python train.py --num_hidden_layers=13 --hidden_size=224 --num_attention_heads=7 --num_key_value_heads=7 --head_dim=64 --intermediate_size=896 --vocab_size=512 --hidden_act="gelu" --norm="layernorm" --norm_place="post" --norm_eps=1e-06 --positions="learned" --qk_norm=false --attn_scale=0.125 --bias="all" --tie_word_embeddings=false --parallel_block=false --init="normal" --init_std_qkv=0.0191 --init_std_o=0.00376 --init_std_up=0.0191 --init_std_down=0.00376 --optimizer="soap_variant" --learning_rate=0.00178 --lr_mult_qkv=0.7 --beta1=0.95 --beta2=0.98 --lr_head=0.00657 --warmup_steps=200 --schedule="cos" --final_lr_fraction=0.03 --batch_tokens=65536 --max_seq_len=256 --doc_mask=false --z_loss=1e-05 --train_tokens=263700000 --max_steps=4024 --dataset="wikipedia_en"
Each number is 500 + 50 x the weight over its row's rms, rounded and kept within 0 to 999. Layers, rows and columns count from 0. Numbers have three digits each. The size before them is the row's rms in percent of the matrix's.

# down: layer 9 MLP down (transposed), 896x224, rms 0.0543, rows 80-107, columns 112-223
# up: layer 9 MLP up, 896x224, rms 0.059, rows 81-108, columns 112-223
down80 093:508512524560438466439539546422467511507469396537595518583524465463453449567524543484464561491522479503561519419456558539617420477463424528546510555438614516614603506504526438458548577615410505537451536474422551523530493503513473519484528489502446450580514463478582536560463502574458466536487470495556550381583446548559507512371496491516
up81 093:600424479492477576498456469474502558421495588531459498550588557456600502538423479498538449458502570517495376521513464436491494526417496458533514515545449527501488467500486519504511427458535574471431497526482481619453454520482509474602547496517530511548546471481476564498484553477443531579442588533488487477633459480478575541604493522459
down81 105:462500516571616576463540500424520482513582554516467498568390450453614433548451487479469522452555533497526479499500591518508522467426514418566639554465527512584523474557472465421429555483525572381504539470511484446466486502460505448469475441505525501544503519529470525514438528526489557468421532433531454492458509531541428458552525512504
up82 101:511475542437505539469524504492454432446503475543462438480405452471448462610492407478473440468503445527511401531492584516553500469496551581511493527575497425441499586494505472518450545595469484403483505517502474452446574402578517582556502445563412582582483440559502470522491487487487498543498519598513462476569466542569505541521538514483
down82 098:511507546454514433412468467522434523491508568471493520543451452411490518457482480532536450419385556419538497532474533532518531411400523571526435548522479476399487554597525428537509433510496423497482519564508525544488492541514456539477527500568549536436546526466611431487404502548547436525538505499430495559467502512484505465516519511524
up83 099:498400466447471558519491504530515587564525478477508450474467524541506576559506466492423454488448442465545521500462504473476496478454507437479464568582524471451486602530477477552557564582618521435487605494443559503488520509505636501446481472392441600621452539498480466514497431464488545415473546529526461548510482524450458524466510403518
down83 092:387565480482461484529456509512441574520470494545495552510489480447601461450405534560577450526471521528451560495529517521461512500383472479492482441400598528434426508485505467364515548528443395551609568450489494520512533449596460497456533541521521410536546572486503475528548510456438485594553512451465468476397552438564471423493400461518
up84 099:542560368466487381476471527510550483544491379490466387529458502535558524522544497477507440530515527444464458439611558511553552474452507494511404465523520441529429520581474489397518533450471528524505497496542461517529561497422520590605488483378547440526464462567525521507511588464489438526508497567447525392496517468394475542544478458451
down84 095:515507583562480450489466447498535469472522498392545521398441551465481547559497509510575467444488539462504450557493475530466472498442472545594460511495459604577500512480600563518481483493463558502487478434573482425444456513456479536530451533521515613554558462449513607505466531510574463511583433504508470504532413440556515602431550496508
up85 101:494559484513571547441488478555434463493425557496585572610552541473519415593515376458478458521478483426508362501584447476516460569494545458455478559474420512495384506465523413495535481458473468452519479510536485544534445559478546548559482524530550567544472465493447510472603602532494652585644539516526407467414505524450502498509486461540
down85 103:477476492474528474509505507474398460435517561474432527444472499551512430539558462443492477494490531527485400546555407481500486469479508543491483520452586533494460435484517630512391532554537494509452557496498535503419539542418495518470421487607450460416398512516476539502550511391526523545504345479520587482584487598543449509447595492493
up86 093:536503524478444493472497419487444537527470479587431512407499415494614501607473470522461550504534466417467531482448437467536498438532543325515509510549563581474520510448476449474461559564460483382526537538424553447482452458503508448496533421488490564571548474518533457491539457597478493572556459476508411496482513474421447574544386463563
down86 097:497414542544584629498514498492520484526563459478489521509445485436563450466574559444522466442476482443537568595545514555565529510598580525453431440483395450585525476441442549472485390489435564476490487510419491519494604458515594530558427467489461514580461482504494486493593479487454458470555521580527412482541572549458482575560462583508
up87 097:569556511439485531419469449464464477514549582495494485609410531473508463480506493534503543518559548522447523467455579491504489515585483420531480602464534505526445467603537488449508489461555498460476463459479440533556488498586504475560479520519475533498526539479656530453468519433563465485490373514497481452554481526524515495535388517506
down87 103:458464570439592606614488427468533462547506480504545569466462538506506530474523571553592484402521441495466446476557520421449404554472434474451472600502544439509531471569476503622463560454468506449514406565507450626548422457429482559493494492582541573469484440564540499379438555484532518490484557559518491546378492503552539496483448483551
up88 109:510564599590470485497468522499452540497540419548521538548549508490530509397470413594523413564456615443462611498494562535427466477459447512431494580515567362543498512559479400477473509482477548550534540569490553468526509596519524525556468503554555436396504507475515523502523481465476466542472522497505448572471514494447574523537539457572
down88 106:487449487494503527479506530495476518463523515433439421529542542413559509468541455463462580481452506524441508544542488509518336554529528503506600492495539496433456445530568502472445507542485443420560483503545466537591439442528479474586453507507561400475530502549560442464543558493496545482441428478445519512529576519427464492567513521538
up89 103:499689575581549544406465555511609476492557410578441457561516508439558485492510499542456533502551426394503455528505577408485393486495574481493494502503461498465425546526487520560481462415412437397507563451505478417447519497590550497588483548452551498513527623532484552533538545541517596436469462502460507428547504505515479511469470502509
down89 107:524621446532496490510474459515496539489467433546370487502511546618488574498501431536492458476614547494553490569584365572522417442511468466469422468480365488515506480519454522529513501499570485495486484556425491536437510478428559444532596568458443533486372456544427546438428498482524555624495476503468542532485479559510538513508541464461
up90 089:510536515441445498468533399445511557429431505588536515492594455529450586546445543542551498456489489428588479579400505482511421503483542541475479452503498486642545405445530505548471608523572534548507428499479460460504439474465420536535429462550551469484578442545569530507509564577496487485486468478461462631604486484518474583546584440412
down90 088:423377512565492574512494511458334483475542510468508548498432477497534489551640536477514533562535405491429407528547539584503500545518494566490528478511531518463554454418499430505520564491491485383509555484546521469514518518546492510507508586506455482570430470487518505505530453478528569430526526567481477441524483608491535479532543572509
up91 108:514558480530554504426420527420535450470507562484558475565472480503549519497481493462625514508539511537517511514510463486428547397469437568389491506609561539455445487518418575515453511538487519519543439493481512579480528436512520538502480404519482489567513500460489577435425536537522506494447543451393603492446545480523461475473480498442
down91 102:553419548488471479472503559426479426451538489563634507512467494474564489557528464387374547556488540521451511512515476493514565574516529566414415544464506519438489494586356405603422465542473537445457561479521574502545523499589539597531557499493500557548468514462407450504457492565515471504592584607496556561373517439502504520462540489492
up92 093:500471468593491492420561470474487452497540493501499385548529459516531428498510486429527559460478546509494430588449437532576448481405472498508467545473400506420527558609521434557463468568531544565515510417490505525445476526494472567561458439467501491557557384401549472459525478504547439471483476516526503463477505452413453502535447522630
down92 097:577560482431583455520570533548503480538376487424467518472519563484469537519552465531519518494477516474551561629466496486458446502452548545489427505481400562468526513525503554441429527517467485526488512565529472545599452496524506506580626495505483456442529402486470492504451527560508504493477414556556516580507449442561464508610525485414
up93 104:599481456510530454489511450468564588518379484497522519467574458516421482514476553450510507355530596534509406607459508422508431479474504539454530521470563478384526548504550451507551450502516553465462475533499590467510464455440571547426457451577542551461463455474503503483419525449476505469452522476530563429472513496457568472494453507467
down93 102:432541422609521422466449529494534465532571504606622512415541595479447436408466535508561489534440460568495472464514617528487582569481482494564494502496603523467560561496502527549527413491556416588512512563505466444410535471560484500536582520488484492529489431521496403490420541509512554487585457506460504568550483490466456496470492528556
up94 101:571497530553584469485523510514573546530475536478576390537440455503552473516431469526508437479468445642526483488533473587528493496541501474491507523458486445472479455565468492474572410533462390509431402524546501451479460523456561591511477431526505540455499504528486573537512614502513519546494558455482592546523499466477477512531485473564
down94 106:481477474494487548536506494392499523486487574450479465404502523412518573564506540486431484515468493528482535500651509505524526537543474479509508421524384489524528549486546542443478515504391483511511481437520560525432515389534507543479400451543583529415564507527493449472566401470460496390455505517461519433527432508555451540470459446436
up95 093:450506475413501561522518543534491523491505479448503471544491524541474503554465508418423546518486407450497553358408413566531473464511520481391379502430583512523468490470570543524507493469466493475462468549491548474480523518519438548562475510515618426480466459532548530469382469554538495476483581482530399430507532522512541524468388481594
down95 099:473472501465500502457598508460548468549561462456493568515424599515453394494576512491568433525454458511528443425457509488524621577498587604480555475572507459492551505521460555469477482509487461577498499540422473445570548472452558560491516458474596451460466532493461508477440475472581392537586578421587570444496457476486575506445483411535
up96 098:440499581478512503561442530459419498513485459471500463570538503508555515570546498463446539525436510554479482427420500416511528530512366541447390554611521479406419502541533461465472530535542576456532517486519463523544473505479510473507464469450481476597531406529341513506476459476504454519523498488529447541501425467522489567530539581543
down96 099:515576568451475504519552492442459496427458375500435563524452485557534574466495506439478392418592515457495556426426529499510454533487553597514589476616476507490595512489397502507542484503505609502473501449494523506486482568499523440446498500532525506470438507492424486493497446486516501485533563379492559546502467473508524516549462386500
up97 105:497595505530494395559547516584597415524439567514580594503472421488457449434467450425434542543461506466539515462505420536512602501531532464468571421575438542505572482472463541541422548459501541527512545467477381488491571481490468573560401480453490544448469475456522503531493629418535441487496518507589443523446508535505592534397487414516
down97 103:505526539553468535442482502513564574529469421529480461563528587407490546496462480523528495443523543526460473580508484574474502511591451503398516490478514465582505550513491491532522594480558448484484526458573511433560551441479531469541503469490498513579484514450452536441447448488556460513492578439483487455483650579505506483500410429509
up98 102:498549497530512486551519579511522589508515445563500507596490551543536532476481437477553536566534516443482539469500529452501553436501506533427461545562525387539489575489431532403467373532517550470506426525431491509440481462531509447544529533516552404581530567476459487513507428439506446488465497462536473461550480490574440458347512439521
down98 101:497517480567572472468521458485515507500568489485594504443528586535511485536488471512490524458504418494486485500577384450529594502466500495599459459537447499528547479418431600448492488606630451489421489552475479490494541488486492509531488517548473547480499469493516580421627490468513475487420577428523442604522496493522475576449474546465
up99 098:546454529508522533476485525494585493518459491519448574441618504583535498419422397538532532547518524500510482504476514417468526452447511447445466517576537520515487526437519491535510518578627466483472528507480520516514561514479441508542554598604473433521455435498486498503516539502553476535429529338478520461377531411394529523517510495482
down99 101:593545438471544528550429521453457483479535539588476535487517580563412510591551493612557465463498446508479427521534446518508607576366475553470489540566518472471536467502513428466523372444497531490498487493456529468532511498591510553429472528578455426549490500553520517417512457498479483519515455493514541501586527544431481478476493434452
up100 107:518539463497484434496572422559522566566432486522517494517545504420422488546401553444459590435522557595439585572528482456449537563439508386583524543528447470478481587450434449502460535519506593530501537430563530518467544554503462413645553567505498527467506509463554569457466469510495453463505537570451488460521529499519464449463488528527
down100 102:548548434469570446520476551529606484571511514555613479560474518488425490512494499520534571529480504511520551554533544453458476595546487478609497519547477499533447555543619472491520624502505517417506548475398503528530499474569483505434501417467510482576521507548500546490489521353562418463442475372550560532452526519522515555486401519635
up101 100:580491473577440456490570494532506520462514526608533491534469489475512452526489430500508450506537494413454507508576529483557577585450450526452526474549522587437472516491472522555422499540426517342524425497472627481506520576471582562534518514486559505563522609449541546601379493526507475435425542501492563597475585496548493503464491538413
down101 107:504418567444475572485505520553523497479504521484516547465551401522471544480510519514483539513505393583438522561540516460561463497508482524634578441418450479493631519570534469477458495552471528455508467434519470515581578487464458607467450448430600442455429480494591471618516496498490450503482426535417459477562506555551523491493516407481
up102 099:523567491538571472497483575516448534471501559581560455438512481598367500520467537531486552437558540511537469578448467454491558512465583506539504450571606406454532537619511410447573522494496457500487407429493466514403436452485425503485471513514541479618486467531533546433514463504443531439487489425500595495418517554460447538521445436451
down102 104:496544455436468553506596531530511458635444492515549425517482489509469506504490467472508533518486460487424483461565372487566460473453490445442532495525523424610547610558500468405506415455471502543484569527454490457476397497482515506582524443517498468534503562534530401402524428528457530576548437447476481530607502507495582498498444495432
up103 099:506463477444514551640534480497446563509489522511487474571521555527533574522423531403560546582485481535524489475526555487547432502488430475512553522518478434554524483576560460480464561421480470463516483484422546526492521507607478422570478540560559431485540504564362461530490468485513509556438451572593467477553517466470545494554422466561
down103 097:488452512542498472424536473498535462509495461439541450575527448557376484448483580514501528443434496537555496513467484425478512583581600490538540516607568539397560521485540519484488484417512562529585534470448486534536466491473393511528510563537474464573455464454616519480515512510550501591554485492490508422459590452567474441592474538474
up104 098:410467522463484413567412512517483513515526516547521603500564399488576436486500474452466523500554559497519465470496475421545525473518489543501482446550519530392549508483527494452531502502519558449420495571456531502375449628455506394518482457545500542548445496453519456456488505497499482492493486506436511518596541473451527480483577460588
down104 108:476522549463497498470499530443508485476441584428439474440506598549409586513551529546602589557552505483553495517509430464500410542403492502426519517477498400482590502509551603531423517506511528521503509523487518462496455471534474484545528622472440591478488394519456450507487452467442500580512455553507492468460503509473412564408561480401
up105 103:509538401506462494527554516439519492518553622419556440440640503537477490483488514455560530615472474532586572497520508602457547529531476473549376490517510533525506555503547602519547475527602515505455418544515419532454505549420576513460433512515484524550513515516472506449569549355483510526540543453519514519507503487507581509509423550542
down105 103:547486478553406597522513400569514537552509480527521482580551515587569548460521463524467457606436498542479516517562425494528548571554481505412480464537532583524448559506518477407440574569518455404468504535504484489487497454574424520403435462467513506466458460584445496468506578464559556475532530493501503490454443588420500454489434457604
up106 106:482489565617514585461569545525461517464479466561486505490533505491511520427488479488642480425471412564478527488416525485508509518510530552475440578523458603481467500555447493522539495561626513498441459489555487450549481495574441597519519493527509506537441500508457607506519570529534474487530536528500422496571501559507527526464502487470
down106 107:443485552524527534548511525536499543556620539469421443541528507461505518420519411567431525534506470567452523599528473544448407486393483544429459550542583470518543485465500484484578530545474360452560511541491506491411455483444476465465498412499492494539554488506454531548491568439504514418528478466531579491516515635354546483464530563492
up107 092:497558488416546502471528542508521422567435519564484578574398517488476516544509471520483536510517512606473531522526585467489437508427478504527563506513474467516446467627394535504518467520499554517503469506533496482567526500467533384434579517588531530497499580477484527402430489548452541516456433529560536506555483440506517477486508486516
down107 095:397468293528474476465521505521529601546583558533556517411450521516530445465541512483433435485443498521482524397504536466423391525514429530490514438487466559484463559538569585513567467616487488449501469556415528542485504439508465472528564494548517537545548527429490526495518493433525507578538412568514462484471470574515523484412480487506
up108 112:517487438465555514462471511424480503554574399478613419454540501422513521458526535413476466529483435516465494476543404473552509565466532403423451495413521481478503489514538489461541473396473549474450605519542474418440549479423530586394452507545539499526556491514585553473429414552440609504368509498584495582474477456551530484568536468542